Part of a small language model's weights.
Training: a variant of SOAP for these matrices, 990M tokens, 3775 steps.
Each number is 128 + 32 x the weight over its row's rms, rounded and kept within 0 to 255. Layers, rows and columns count from 0. Numbers have three digits each. The size before them is the row's rms in percent of the matrix's.

# layer 6 attention query, 320x320, rms 0.0743, rows 0-43, columns 0-159
074:109072135110136145118159105098126089128144096100125124118176101105123101109080157186135132174130119106133145090135075153121025161197113125104112108104125179150147155182154083155203090110080110136104152155123191121113131132106111140103151149098112103192126098158158098159094052162139109093171118104169135149121109166150159176117108124098132105080168153122151163156156195145121117114168165123128199142147116152139192091170135120148137108133073098165136090151221175153175135094089091
086:177122125145132107193091080145140125140103160095119154147108152131102135114157138114105047152128192137133120121176155114154163051105112133107148115143146104130175053118150142114133177113210154070151088115113109143128124166172076100140129114123189107090127157166107176142111134128139147152157124174077103184113089158133155150194135112127095179099127133180163117069132144135122131136159106207137103187137172095168169146075119065148142115103117120157105153210056146101131110149137121
083:095100103147140136103130170122131192086185104167114106147062165126108136084167115110231146135174076112120157123143092104101120091147132107086182192162130092160083148057148081076101094100097092098160122082144126131144142129146099080079090168054101174087131139108103075099082154120135103136165159111122120107164110112094146119104145177156095115161090088136145140161152069154160134126136150048128131121162127120107113156134085086127110128179155104116155077131115173112106166190090184
086:143087148106126087109087147080117078161123111126140110145116111109129069113166078083112104122077142144141102138107113180131075104155157165104086134107087239107103073136094120138130160112099168160159155099059081148107116103115081104122180201128147128080089141142122072111168137042161130112181100091097108138135120141142108152106163174095128114111092121115086129179080153097046143121191096084119168159115099142117146107149151134089103092092162159131152111119149109149149091052142098
098:127137111149178179180130164192167089023148162176122187190128151170153176191100158192138152081156091143111157123102128117145135166160109167147151127104088118112089142174134197127088112148124154139196156117140150159095081134143064172149125092075135131098184179104121089133117166173139121103122139147097151103081139074094096065090114147111106107120125179139146161066142136150144135159135117125089134097055114139112150133122107142158139148174103147090104101094148074161092133161113147
092:127133159090174112135160139087121144122105103129176142144192180117071096107112132177152133105150141138140121051151133110151102123148114119095155138143147186113145166098192152082149131094125084193119131203132157065111122116085137128106132147053130141098136103132112178147095143117100109120122121108093136112152085135143186124122081116153083143157126118131119192129141123156126174090115090044204099152160106094123115117105112144112106128130105135137099147120136121122183161134117116
079:167190126159090150103101162120121095124126112099092126139145125126143123137136176146120103120116140120158120190154124136105121178178123194083072094125110093120136140208124144160171120156156152170120093120160084142123106121155139149162147112134162075097129124115165179119113145175094103152108162156102143156153144151132181127141115142078115157131103152095084115119149128149115145133102169216175059139102159122130136169082116179151107151109071087113122166114116085114151155128132083
082:119105151177123151102144116175105139105182106142142135114126220158142157166184174146175133101156097139174095198101168094118153115083074134169180139133145108174143169078165189095084107126133116091140067170133084093133129133146091088162097135155075105108119134100108145096116140135136185131113103151120160149141080118089127091189107104131106127108136117175110124098093125128146112143086136145143081093166149125169119189100119095114160170155161124094110127102099178087144120169093180
091:090148071101131144163161159193191101112120118160092146171129098116148185141172125065137120127122141113098076168127119098153113118108115120103115172121117103124100167175189144049105155081169131093159164084203132155093148125066103098121146108122144135143154191128048155095042166087115156096150131142143117087112153173125093106075144140111110102090134086126126128119168120147104125157119092114095155083145122110144098185150136184084158122160140121139110108124053119152083111116130155
087:132096154139175105110101128113127175106062109132101183155165147113104133164139110160132169103097113174144094085153203140110197160153126050120170155151160201118154138102177163124089154111097053187132130117132147063173129113080109107059134141143117113104161130138143127169120105165060086088110092157122083157129112128081114088129150091112135128177130118179110107108103177169138151180153109090099086156159147096125149103160150183113157116146146165124061090187134171149096100183093113
090:116069138108132136128136131137110129131107106086086121166088125129159085142109142086125067153160120121122096165182125127120178110130115060121161135088150136136132083158202138095068098112068117134178102110141142090107128074083129137108148151157099123111114155096141084120122068161146167126111104090125140134124138111092149113097111097153119131096172133132155131149140193110179116105115122065104140076131116139111136054166111172110088158098168102143089099107138101154063159129181083
097:142115161108144132129074144109106097147030159073138138144149165109138128066106125147162156176082138087159090079082146059060135154167111132093125106175083130117112104144102097111110079095112125168120182136112109110134119077064149170155175140123095116137110103077162172180148118118114101058143140048086112069108161091174121106131110111092137126176131131131137136158138134107150198160122145126133129146133095131141155107211090141198126052132148132160141153140185171146162135117143092
097:143150091121105119131113166099116049134083151176143084134130116099160133106134159092083121104053125199138166109124102099109062142177127111152113103108158123114132088165124134124165196172141150148196099104150123164115142139118144125155120150175145131124134147112097052127150132164177126105084147119120116162167082147156112151125130128148149105094188110152110124130151136096087140099130131121132151171050148132163128108081158153189090161100141060133189132172105146221062104112144140
092:129099099142153187114123206166121064114106113175157129142133160111160129113181120128156089109051143145142107147134153125146124122131164094130200095097116106083148116190173115066094136107103150188115074118118098098096141086118122131104125130116148125125159140135142110128123120068098074082142158171063129092155154127100159147131161126125102139102178124164139136122098169168140159203182074087037085098078168130163157130098096126168136126102132140144103115126138103173126142132123160
081:147099170122137095109090155139151112174062120161082159107150124097073111155163109148145101129076117177091129124120210092121092177210139146116133116099090124111084086137055105142101160134086105140104135109098121088143094159138121193131155153161154106123120117149096062149155122085153147166126147073121133117118189116181125074128125148146174127163091131139097122152143125162091135078178092182117178194126093104137147090123101164191128094085120132157114134131168133133092145153135163
079:178137133120070150154181158134144090198120139146130144099119140121165118087255081116088124057110123089116126122087121156214160063127177126131112141151171156111125119116091085162169101164102114115106174096179141179158183140113147098098025129116146054158101111183133157144108122130143130066083154109048136130088219178154131143083139140082151161146138133116116129138144126138083105119196127118154123059089144108081130118072103137072097127128060101126087140106112055109092158137139092
095:041125075127114152158152166100142161069129166079148127081112121161181134181186139101110109120116138098153098061072113123146126054121125129157146071124137110114073121151154100140159073090140112096126130111149094118166132172143132154142079144102119109149159174087138139131110109111145108064111087108128129164139152158115134150108123126163108104124200137081161130101105122104126103175184113122062127121102122105163086127144091154171138143164103113168153136180127134147071158181140152
083:136139148136115148109114170153166154129132113136129184106068155121102178160109151121145119133108146108102099120128170149174141174149094142088141054151108077118113133165169173160143092079113156133111116105083110082122124119128163092086147070130150156085173154138177141124104170196194147157093154153177167146075120103104160063147103146140159097089138117159150130103119121163101129168114067178158161082100140176167116122138124156147139127098150133122150138096118098145121116171143132
101:134128131108119133138149153181180109117131171142140158100136117136152150125126142163073083070121088177133132123113135139082150158169166118146157105170035120143122099192125127091031098171142158139165086146124080158103118066095176174146099084127077114164118084183088135131108111169161154098110083211113106088167107136097124127150150138086121118141227096135107096072133093093095150108138085094165132136067115129181114105133101121077181122165175108113132158127141115145102128148158110
094:151119119117194177139107119077098153148101169096056171133179117153128150089142115213139147107139118143143113114160102153150106155141172087169159121121104167129149194051106212146131124111115169149107141170127176149089124125134074105136163098128126111084194188183139133118138159136077137189107146159146153106128131154110106157103099114061103114146103111146123116137122087147135095172144078116103133156161106101133174153106152121131116078158139102137090110143184147099199124071103122
093:115099119168116153118132133185183123121138067103120185105131102116174164196169100104136140146173116097160108149092166144104139120117139083080100207134155165111140106144114146201132072103063107149105174160154138116147148176109122182143068123070104175136175116112118124155182095111073174127127115147085154100116135088104149072158131102080083158149190124078160069098126140127174094126148190123118111118157161190123074133136147125112187125132113152137086147097121077152084118140110158
094:112068185142181144204151090085144112151082086128167132095168146100109152098117150118143159068164095124094098152164137038110130136122141111107151135060120115119110094158118140174031077172179140150134147048138069150128115107103093095118133190151134115095150151092121098165163147165124153151123186109142080125116086138154167116165099140137132149055131192138178133179143115097116054074143141052136174119115082156116192086151138140191131142132135145135165107105129133108142145152084137
087:155136155144046155144066144099183190168072115091076139140129200138174158143124175152113146113087121158191093132113149143118115128133147097192150112176160134162157094139101168184131101155144194104144154101195077161104161093137152169155127123140128114165131156104141222147080138115097123152086071165113102195178133089172136130101111123116154118171182125147142108104154123146135139079150048164128103120125118129099121207133176133082085118170066119098138154104105136179149161099116126
090:168162138193140131161118105126091129150088125112141097099175135119184207131109152086126140129132071076174169143159183119105140164114039165225110141124092098139186163123141144133041189141175148141112109163138192103051127095085172136165116125097156164144153155105107153182162142138098091126205141130137123117145083153088144153192124101093145151085133157141140135155151139090182161096142159184164139112122110116100134160126152080180177149143160112144119142168076156122135148169124105
091:123150144168090140130132086126133216147120104065167176074125153162114112146143135148073119094099134122088174081105180122120088078087169114183060117163082098088167152117176104127071134148121139148130147168149059139154159127149072132094094149115058080146159093141178092102115117103140090070093059139062147113092132144133120100137172172110136060130174123077133151127122131119117166099153116100209149045087122112156062134119140167073101162140110107078084100086103152108088146142133120
095:154117198067080137105168178124165090132117131148151154151084119137098126106112089141138078195170119133177109138125146130102146119122098136142075119148085091075085143103143124108096101103091185143102103100176147145115144133141102057126134104149129153141117171209132090101134146197105127139216112123146139142089105165105135087101127120092142200116144110146143149136084090149157154124161182093123175094111127134135132147113083109175183150134086107128098157063108122073110201146143104
101:142118112136153141139086124128140142105204115086109107136139086142108110118097153131170127138115139142082072161147127149108100131144075072143147159137136172117110169132112070187097106139116136095107114088167158171155072141130099178138155099101104113110127130188095123122102165147071125093201121163121142063063190161105141147110126141121162110201121126103104129146183119172115151110088134103160119113122110081203087082157083149149184199154103101082080126128086156151132178137095138
098:154156163148123204107145144092150178099129140134122164190163164173102142102152142112119115099106154151124157075078121139146115083103160115132134127168103115102105129102131074065117152077106084092125149138106092132109128142159091159134130148100146085140127120143185112129166097079119125114121096106102109105165186163041170141088198154158131140066132151110102109160098154104139160165126068109081103127228135117138135147117117158122160150137150106141161134140102154120102170121119148
090:128084124144169087155143121181158120097178165087142061135174134075120162172132105118188141077112127125160127130162179149104118131133114108107148144100184161165163121135142120145107132179076116196138145138101154126079142106065189188119119133169155177132125111108128088139130097100143150150153131157160097125128089122146078071153131101198069120139132126123139155070133192142080093151146153092135116189116115134134168090134099158106124184136196175142108076119127147143087062208159139
089:117120157082117137150145108133152057083109152158152198125126136137156151159146104106162150126102136098117081141127111081105121107114173180147146176156072086124055091125156123134140075110143149091184149062126150138126161141132132155078124177117110145097104172127140090122096098113128119065114081067081116165076101134120182068155160128170155126151137102128158078099094168176143139121174107103104104144096135172163065138173096154097129170153088126099147132121116181202110105128167124
113:171148071136142127164110091107106081156120136109095131117138115126079127128130162131187151134141066088102097095209120153065131181088088113175113128130077127129179125076104082137186158144120138129123161085131148155094127203093127139149176086096202111158099145180112175191141100121109192180114123148157143181143096162148151173107109111114154115192090103130107124099146098104133154124105186128153116151149087080112122118127146122073078187107129137148092096148138112107086101127127107
099:183145158105175134155128088121124157171127162141171101118178068156145109157159083142106130157150115151184115095100145131153108118112101088164043191154151132089082085168077121173188083110139062134146142170215109156139163139137120163145094150117140139140108130128175137095100136149122086127114102117121107181116142159072150141102099140129089132154157116173148117089066174145135125128164114095131121147158131182128141096133121111114122119152139108082103143125070103102123124120195149
083:102151097143118120064165103183166065104158089145144155104116132155085099066070104171135164104150175148135148143156086133099068132076145195117135127126115044107067144096085083050181134088139182153153115054065137147139143145165157169119157146078140154104118177138123130055095097109171120109111083207127122166105108120158183131185169125094129132103148145107072187085107112111146092149088113133116108112124138141158120118117152164116159104161136158111118110113136125107094127101155123
111:078120103090120124115122087081116097099168135143153161192140156159171089181164132120186145127178153109126093162124083151071137168148152163170164097114091156126115196107182150177113095128088106137185153105146111156151115129161127158150080177138100092188142173080129111169099119131137128071106125112140170171115133137121110104093095127105164127123075092111152094104123121103131123121137114146162145105156152096141096173177137148137101175120106163133138090155156165172159094126100110
100:128093095080137140150099117114085093078155129078157170125146107137160129114171143159130122135181122096111162045163164102122104138102094120138101118083131172214106070104149074107103155183136134161145138177091083149125123133156145103150124103117139133121134159158049165111146130122177090132172200124104114099176118103104131172140087159125112167092113059111185117125094158118166161103155174079136136101163125108087089138150195141152076143099168123129149120138091136101119143118152058
103:120142148091102127054177096185163164166115104118177141132108096097189186106120128136125156101129135143117163108105159214117051148144101196072143157170126155146166048172078072058131153100097162158113081126101112133128108085127092145106162181158106114136131144122164122166130142066147097130122087156117114134093125118177160100118148080093119123165108107149127099161097185151108155166109167194149143166078151152139131136088119168132132132099157099154126186126131154125135113053169185
105:168129160094144147151139128066166140172142163113147134143065135065080127067171175125158167107057095158127119145159078095128096111125198097153098138056128149183155106148099126093110154122163114126113068122141140122068135170108149143096106122159157106104181066097141125110131144151100116055090146117161130159114118152154139114129168100119096125144114087118136194093165116130100161129151136081191098134190108160114162101093132158140114083091117118145096136152127180141105157152116089
108:139144100126058068126128095150173134165092175138165156160133099108124188119125140030072134222145148214074068204161120091121161090114080156161128135108128071112071134127112128144139143128128126151142163161122143111119107082125131099095169170156106139194109145126174133132145151156153112129146158162073114099082107183118090181103126149083168129107176198121121172086141130144162134130134112086105138097053096108108125145161138115094109116104136160121133119095132118131076069131098100
100:132126134150094103120102062152092157117149166148094150161105100074161075153129130136123108160121138085138162090123115132166090097136126116143128098125102136086158127135100097170165161152140157148189138175134134108157139125080120102066200166125116185132149070146156175132139147162111162168090141125111108154101162092119111121170134133074150143080179154146151138108094172113105101176129138160102125110106145106115153144117149207164051139127151092081138130155119120072196192093040065
105:131150157163097072156176068049122155107166135172103175142106155119155103209104079077146170126146115127198123129158165161179163153087092093164148144088202135122165140130087079137096105165116078136071122141074196099102118202115138091072126173155165121128151115120062070119103158138069188164093182146139141209104124131132102096116084132139171133103182090113118119090130075068138118098124116136194154102148101167089118069138147132105109141156054142169161094148088099158121155125084135
103:121108094110122113102131159093159103148127123117111130132163115127101098156085153024150146145100079156162134119077136127108137060131129174190139157094119089167144072110125151099099122132136123135202137141172141059068115173111199152192116144137133146140163115137145141105134103109137200132067101101157075149153091111163118156088112194074108107121061098082075129105149138133097136110140142085159127126117141107134122134106131111151144190149187114134162122099154124115159111159167096
100:134110061116150048114115096110063123102106132101137146176106133094119108179105172120142144126168134132140075136140142132124151185045093124229110031122115148162093122127136117127149148164068102094132170118145122154118108159079183091080104118160142160147099060103192162097191098109171157175152110134099163136084167118171086130191105143134153147151129132101084113114135119147075138156073171115129175166220130128139173162059154143104057140141077079164139088169136153092166160125106214
102:118139186111097131087117136152107175162103114122121132152121087193087160148154106161124121157124118182147151108088181156148130162145129184076118033126122133133157108161046121120198105142090098120129103131095143063100152144057163156058144178193122103043152135154147155075101083175106163159126101139160150119114107141130135131157123088110160080136088098068132144107143165168085094177123178193112088152143168136049095102080136084065156134086120128094193101102149138189109075160128142
101:129152140133100085153173116166093120150106143134140076132082105106163199162112105162112178123113172130145163148142089148092090131163027166199081116143149094110092072154119123143097054153191149107114163145149120181079117121103160139114060073127136115092132139174124123056171117168137165123141162092142127101171113152114121100088169089130089141148100146137167099076074161136117102185154087107191097152083129175083156096123086123112112141120146118074183118104124167163048145089128127
# layer 6 attention key, 320x320, rms 0.0744, rows 0-43, columns 0-159
072:095159224121124091088153188140118155160129109158100148124130064086080171044088077086130173097158107103170140117156126113138147121163117149141118162101152135122167115144127111152094135125165129201072096161126147069136113087108106132169113228169157115091135117144124111110100135141152161156176148084121100100142102103135096150135129131158130092092088152137211161156119132128131148121097079059094180124147086171098137121138123172109119155109132155159129168074188120107157112122173091
088:118118063133139102099178079088151100152188106152132160174139127118121175154163133099168149177133120097125087143081086174133038150145100147140065093202148205168074163107139163107100098090123115104132189099114115138182143137176096132100162189121109122142191096067116107101126136138094131102141187067210182062081090147146169109105123143139098159133123131177096130116118117096082152123163146181100113159189114148147161172126161139170088138138161110075109061177103128113126177099098152
089:180151180081163095176081175124160194155090186142123125076213159201148124154123130134143166111122038163094089127098136108129183091121087128155159106126064091130127102198109071138100156141117130101107077131111192171124156112115175162131101078084168108112095123139106153147145142144119077138069141199104145143149136096125141153120073117133153172139156136083202099135122135124156142115098092132116122133136081154159134141094148087089133137135101158104167140110144092147106137088140108
075:139153169134105156135206141119128111115129104144092134106185080136170188133109144128167122139124105112201134110145148144166168125100111033178184086141141156109118089160171116168143074091158132155132115159133160193114153083178194165150163169128151073140192115144153112159111110166141171154116124150107100132149139105139089121129111126167169106129137130113145169063099106072161117140088175045128097101077091109065143141160122150188141135100111147117128146106188137148131139182110151
109:124135154102096134088072090083084142158158108095132114122085109042077080106060205142137161174135160123126150135141132149098078140138117091150155126115099120094090100124085075099144169126121150090090129119084135122148167121120163139096179109157107119170105070156103127112146151160152163169137080106143103128120052154132136189155169076118093087130086108159140087162083159096108083101084155084127159153135151077113146114119168058101172145142133133135110212099101129098127113100136104
093:181163197145160083159149158146075141113082135097130153143127142171185140093155163138201168156147062188142155196145083096170133109156072182137233136160133065127118081110112115128087175100064114163180099122143122175082089127156108091105108071133132147103133188181087128130178178161152170153102211156098168154145145131104077160150127095126124071110137122110131092126109126078125141120151165132151134183091143077062184122126134158111121131121163163118064122077134178148090135084117082
091:124072046102130130125123070100115065140101081107119102186107143119141060121174111135118121183142097081101094101125069103067053113146163100113086187095146166118115135082140142139118157086110130080125190084180100126104118156113132096133122081135090177154102091097155137168129187114099159141110134125218185110063165176168126096140161122152114115092080139183133133157160092122152122114168099149117146146204147112179147102159158087135122090149120114117085145148126164086114098101102164
074:133163113144121091149143119112154187154142126145167120163051150179090097160136174127166103165088101166057088113110148094102134119135115152118124129141133088153131162125159145108117154159135112103149168120127137144156090145135117142149112067145137114125123101164109185148129153078157094127098138149100173110151182133114137120119167134107112142131111093163150095109177152150139178174108127208143106114181119115119067169101111122090126102145101117133084104083070068119097145157127058
080:171106108167120123156116173128041154125151160192154133125094167148129115119185192145152079162117148093105128133147112107069109128149056145121113040151121095143080094158171084058114081233121176084100183133141094120168085108131108098086087122138104107127122148182096165178134083090113110120118133117106118148099133113102175176134095110127076062110138079182158112091132127082138200117151149196139119136166199128171172176126115095101152140148100126059165132132151074135110098118078154
080:167142115204192126136147185069086092105141103137129153093074187126168123122131120144115081139113107198136101099140124060146115163169073168178082159110079103120119158141092166123090119168119194180152149159123146144145057152079097085153166147140095131122133105155112114129116157108119083138147131113093117159119137103131142139109136095152128096095134090188083127160143142153133148100081148125143118155112068165115087171157084106106097136123178094093126082116082163092163116129131084
098:098153167092170120120098190119185187096120190138128140082168131095098132102091065135146116135142139106171114093130151071175115129126142174142162134167110161111150151142122116130114115179198138188079135187099156139161148095148163156138097103136165083140188138149093101172082059121091090144112118084141142159088105131125136157147141130114135131127118147119171098102079091173162116136076112118100139180047121149113088113110093150076128172155104164123191114096145151168118123131113125
075:085114137120122101155128081118172061137161156117093135146083168130090132132142088108107093151135138120115097144150115129136120133176139176137101130101105127118121137150135048159161156223060093146181134062133057168119077089124060166090092155164130161189166143103093121114147057144101096088172054135106137134035139088090162125167134141141148082084071143103127092133151084113087131118125175154141152176148110122168161092164150137123125134064089156151104143180152137134115097110188077
095:036089125140131136135146105131160134131111054150103135170165079190120116145145148064102088095157177106068211086169091157111163182146107123141092153127194135111177170097147145146130154077120132090112150143147142121161150127127138112152108104158089107139110117135180118135084106097084167143139156127190106109087132185167167074104160127157093153141134145129102121202170166142140123119143147122080144140209119062122092116136097154098189115162133089114127093186211173120086119128138177
081:095175198156176102136173171174097159122123091127197121129103245131155127171127140165144133147184135116111115132148186068170095128105102186185154127111094136153075184094149165109150126136104158151121097152172129127156097197144137117129106073153061159132146181139194139124114140159114139174100077071110171144122109106151096109115125122154150133080119095168125123072157105156146116114128137181179139108109096163084124189174150095078106200139127127114053113107084135131145096090109105
067:084109124190150150162116095136127075182139086102149125185128093179147097108129126190089126155093196128198167159162052172132109139074145121155097103126101133071109082119157174168105123098088132086199160087114102139128149128090152060133149136171137143082140116116192087085103115173137134084119120159166093144114083120137158110093159102088110124082111167069137191133128143119171089140158163119153141145136121126136102112144140143120181052099165141153062118158146132103102069123155114
083:124034109116159059119180130138116178096104119061161124119119157166121125168097181134167173110152147097065098095104157116176099149119114101145157157111123149171141136110193166126149157136107149105176129100091121115134102131150127118113191087134164142132121166159089177136154149118136157133114139097133177116168156088142105155151125138132122156127147074134134170143116084115102199125233132221105134152146123146152161176140121096104087142103118109145115124074109151173110096130088203
084:137104175098132119152076140123141136093178114099161157156116194151070104157156130163096157151161077048073119144146163171119196183148095092138133125152118109167118091170185108131162114163218126135076143092130168128145100143115062131123131102145108124086043118146112180136130116137131133131110126073141107138168141135099138144126101128145111078097102133163125101113191090107165167131106125178111146089131151077096163160110183141097117136138168144053123114160100079128115156099034132
066:129118123149118091118143166151072154133154110140130144156113109180131125128137172174173121154091124096122129138128101060201135150121192133189183127126132105142138126127111124152166112112137168153111098129173162155178089114152139110110127126122116101098113128147168195195191179119104171146136162149091167169127135155114087187136172104101145117124184099160158080106107095129154144140180174067137160161106153145098096138111118149115129148139096136163097085069119124094136151133130052
086:137141098097104126147117175148152106071103128131102145126132163140154146099117146156124122142175075156092164118143187095164143120167105143162171103101134074122104184113162114107119131137133146125106126160119113128114094084122163110161123123141145163134162133119078128133148186155079187138103148094121149151113126124122136161171169122162178072121136118195148132116116138199057105131155105178114156044113150166080135101141173115105110133128075124131146144067142089118108146146113089
098:122102035125113107129118163134130084162128170150200142156136133116154147114152083178076096128188109107114182129125137168166156150118120115097138095153141126130076103141154182117116121135161141125187081037126120079082134145141095152166133136099067143109128117176039117143117116102187135132089079101122138123098131103124094094125138162132161144147176077133159085115144100116046170137177095131136143116153131107131113102101119077136116099110163190168148155152147126174168101133167082
089:104131161107125072144101124111168109126148184121151114151163089056061062100061102160057122166131127165152152126165104168149139118117097119149132121155061110098097115167125157115115153154147078170144110073109139106099138120128118141151108140093114133161097087076113042057123108152160051132164109147131091170140135113110157129122155144101096109081080148072189119205090157068142085135102084150188132161174068067136140117152075116138122112076123145129135172082196060157161076123133154
079:145075152119099135126165155143158117104114168124100157145112102126174127097141122128118201122099101181159093230154078108149071185095109089122125094121119104123129145114095138091134176108161115073120149139132147177092148071110085166132128084124087138166119142096088084047104104125141123165079168191067032165104153130080120146143155128121136076096152108094135091116103146135086147138109183184181102149115117101164132151135156144088165133087140179131149166075147088164095157130109077
065:140137097176112093169161197106143143124144167118111161175105126086121120162123153129112129078152127119091111120136100125202150142147097167092143122114096131163125143129193125099188182168182127124069130150150111129137128167139131091165104133126079136100147153119156167065102121149111098112148184149147191103176168142100129146095098107125121133093127100184127128103137122155127173200111118171093078116144104090133060160094071149160124146069148112075150051098088135097193154123101141
105:165123121085125159112115145134129173150086147156108130117154084077215063110133090138144152134094082190169117140112184126128055137113096169128175179130099118161058155152129162106084142192119113097121166187127103173096159094093110156149110186126167175123129067124171184115049115130163129139126162163134127125162140099150118153143141122154095123211119169116066106106122092098130115156083101127105111121066117161119162117148131101118136090111169106069209149134098129084135160139084161
082:161083104113125077120136177122190150095112113105112130162109199151167141065102176168089166114148107121173137197204143131171148179124144097130189092140158093155132158084125125122143157125142121138131162141155182082133124175114167115099146117146172102133119104119078131133143152160093137140139133124107136113190131119082134129107135079088141139073151031135101137137131109121090220194106139122137177120117155091145138136131068137171083077104092134095129157105113127136141171078156157
105:101145078158117116130136122083131150115142201067198082152185084150093129139060189155139160139164112093122123113115119132204122127118109129185105098089122129148096101138081069051163112146112161155221127175093151118132137130097161181087090106147136108100126116161136091121097138083117149175126109107119134160105071122119070115112080146112096074109138091065127130127126135071125122137110104058149130127078071123098082055080114118167106113098064149169091149112158087149102110113199166
103:146172064123100153104149058142106085154145128120166181171105161160128158130155078070144136204066125147111147184141115146109132170159111157114084121076147109136139096141157095109109163106192117131091113113099129089093069114023082065110149168151103119188143132117132095148100137142163102128086072131173139099074109125151173136174123180151145102053112088142104105118129150085066120092141141090088184077132101141138079155144177175084080196136101113151153121134161118143117108153162101
086:123174122158147110173123054105137123118154123092126099154045147103157123142168108161161147135122138107124171161126197122162154128135167058152179134134108079148151118114136068159152092097149163148118118140158139131120107145159129087095149129139197119111095206159134135093091151200094166099117140150073121158166103111144143127156164068097122109098183082188127143079155119146164131130068105170150191098080107128056079106174152093072128113150153156044096122132107132136105112129103141
068:147108142080134130131097116108087134198134078124119105108154068161102067116146082125065107120132141214187143153086088069055152119140141162177152121108089119141120153116122144106108151131089115081120116145121118163101077133121147149168214149103116112200138129140107073103174155117164079138115124136073097178170149127155118140142112145116130161183097211061144143176102160114142134114158136088123111164192147097172126124131073141116161073139191104147198108163145099120168113171087075
100:132143130159149100128139125125139108138161100104172165149125255161139116139160173136082191109149137090132069215145141123166089104166102109152126135129162146116157184164118116130187161129143159130036144154102120138223068088178127160137142106135039105125090125112134129089142147136091135138090169139121129128182137107119178211087146118128104112035120105173080126142152125111115161161123155137147161134095112071141124126094086138134098177121098111091120120045163141096123161142093089
085:085111148170164160113149152070186110158099105106120172076179103155106127129168143111083149075184174128104092145115107156139097142072147106066165159165176148149179130170130133144155094054175107079145133128141090106163162142172099082177133164081075124115136124113074143161139120115083160145163149170121157128127128149160128106167134080145156183098140076149090165146173128132089113171137121056133174160098211159114109140143134175153138174147112152182128085153123209166148156133120151
112:148086108091109067104127102178153048128144126138117141154162093105109136094083054109130150132176133132089135180116053118076114150143147157101106089111100142152092076090147130183136156183163131112130078085087087109108085105080151155097125119125061126100132126120066115062155082148134100165186132145152124121132138128106113120127125192141111138112121192130135124158110106147112112102115146113154109145165137118171124142139138175178149142074117131090150191140127118190123132177086117
116:100180159129156133097076082115109152205154156154124154149154092096109126057087131122102089126125089145138148160124093147077158108137130135097074112128131187137160161070144101103118062167155081107138100126100119163112128108127084169146086163131124127118212123121134093111125106166168132098199113107151081143135157163075107131127094142057129104093133126150212141167101080097123126129099095104129189128178146142150170031197126078074168067110162184143122127159163107180135164127144111
067:129115124139068162132172104091163112162125158162131149080159159165058124094181137115104100081113140177056150113121126179108156147155109116147087117145150252120113094104116073079151141165176145122091140078095112200161127118131077185108127124119159136074131115152134144109106144075182086127112081097160127097195158124125091136134079200118111159160106135105120084155146133076093149104091133072089128141157145113131134107135088106133102089141165126171089160092137126162137142100243103
100:161113145129103124133145158133165130142147147137106115107131164127142137145129152174099104107117105104167125114114203152156176054132196117100157246161105088134109136132103145150156064167169173084178153164184103106106167124176099178173111097124128097119100131132181166168171156121111125140182123064098141153145117129106128071182163122111121159172146096132133096099131096129145152182159118119190086084049131204085075118142121121082164126195095129113139125086037124128135137123076176
093:053127171146125112133133170165107121157118117131106114138153137107169122090102114170104166134141133144169093192112146191122142067105145130159179101130078144163106141128120076189107139144124152107160105088117152090130131101096153239112132172193159159133183167072144130095121179188097162129166115135118115140180131121111138159099090107140138154117182124116104191100163118107132119109221106141151134093129152131152149055142141088115133064108168140140139147119135100120137138118176041
105:156177092148143162079184136089074112125139078111130085167165097151151149158132124106093094086111079139149159124079145112140135173130096125161120164108114190137150157066134105206196159159072094094173093146151109170073151133135098123148109144119141139149141180108108090187113135160141172062096110125128135099132164056131150086106050131094096187151140179083087152127080108157126160167160082124141124195122129106167137161179164098083097086114095139077147131194100125091100099108127099
099:091149151109140080117172126114162126137077108119148104100119120076146142099078109137158132106140136112145124125126165159164153107111168187117149138133141186179114120145189188165125141102139146098189150096132123137070071148143158085097139136149097132052167094132169123168049100106118123074100121149143126141072161098129179110100126124137101124118140114080184177113087131166096086168112155134140069102089125158109122067093200116132175092138152104150131092115155150152130139101170131
107:092174085121177123115043117159160079106118129102026107175102125136120128084094082104120151106143128105147103094096133141121108139101076139139125093131126138172132130057167125128100117111133134080125038097087143103095169138095119158161123059195132136176123129165155128091116109123147057110120118131160125146064158141127099095062060118077169127187058107110139056182150101099132133118118124152175117193132086125110083103144141078208122077147113125162124146146128109081116112098164143
090:130134118122116167168087162025145131106153119042152083124112098154128088084147118129113176091115146153142132086096085134140117148138159126118159068137119106151117152149074138192186143132135087177113147177122125138107153149137209129114131040169122087176133103160135172192120136084117120115100138105137114116163150157132179160082136148117125143175108155124097129146187162193117113063106117149161100142130108163139140119125138123083138076126170127183156113122133152117127135131080088
106:143173153091144198097101129084060135145058158121095168133144108155109035178099152109111131079137094140108186146117187113155135122109170150205115089122171120162088157154145093113106143133106056036117086082104144149106112149092152150119079081142118143104106133161129085142152148153116160105083153181123159152147191123160155050111104065128162097138125107126075091136163124120183122181108178078138162130123156067120120106084070148154113077158111099140120086186064115187116158125101155
100:085143148113127109123108140108097183175089087097074107137139089145090089164164059101142126149124073133179143096107139113127162140143164122179127116133076105145125129092155070128136150065139139109117153135177099121198154128123121174160145102165118110092076154153100160090126127150069115126129086090116064148105160170149143133149145083143117137172150156112116106100114110114123112193043139140155107126118138072140129147161158188140162138091101114141116129207187116086127179167127154
104:121140156132133141106132117108143074162105076122147132122112041118165074095169122106088113119136155115123140182098077103106065165098154116088075110136135128106171140104073155130143191085095131100197096064096088090125144098149136094099115115130127169143122144176126076086111155131166160117139179154075112061101112181151173177093161143161142137168050128137163149124139139114144076177137194105118162111172113139134073127103099123075108138132088125094105058101146101135165155130152123
096:144077147128185145099079167145147164119145134156128110157122149163131088116109158132126121101149141091162086127098156049075109089120156109138136137134128112141139064186139146152151140184126150125125095124126168207196133133094144166094145119136113123143128117144131194164113106125133128174106110106053169151091104116150144103112138083167126137118053114134129084055078155134098119143187099136177123134114152121123169149048107174076146134118147111194174160132148148102112103189112106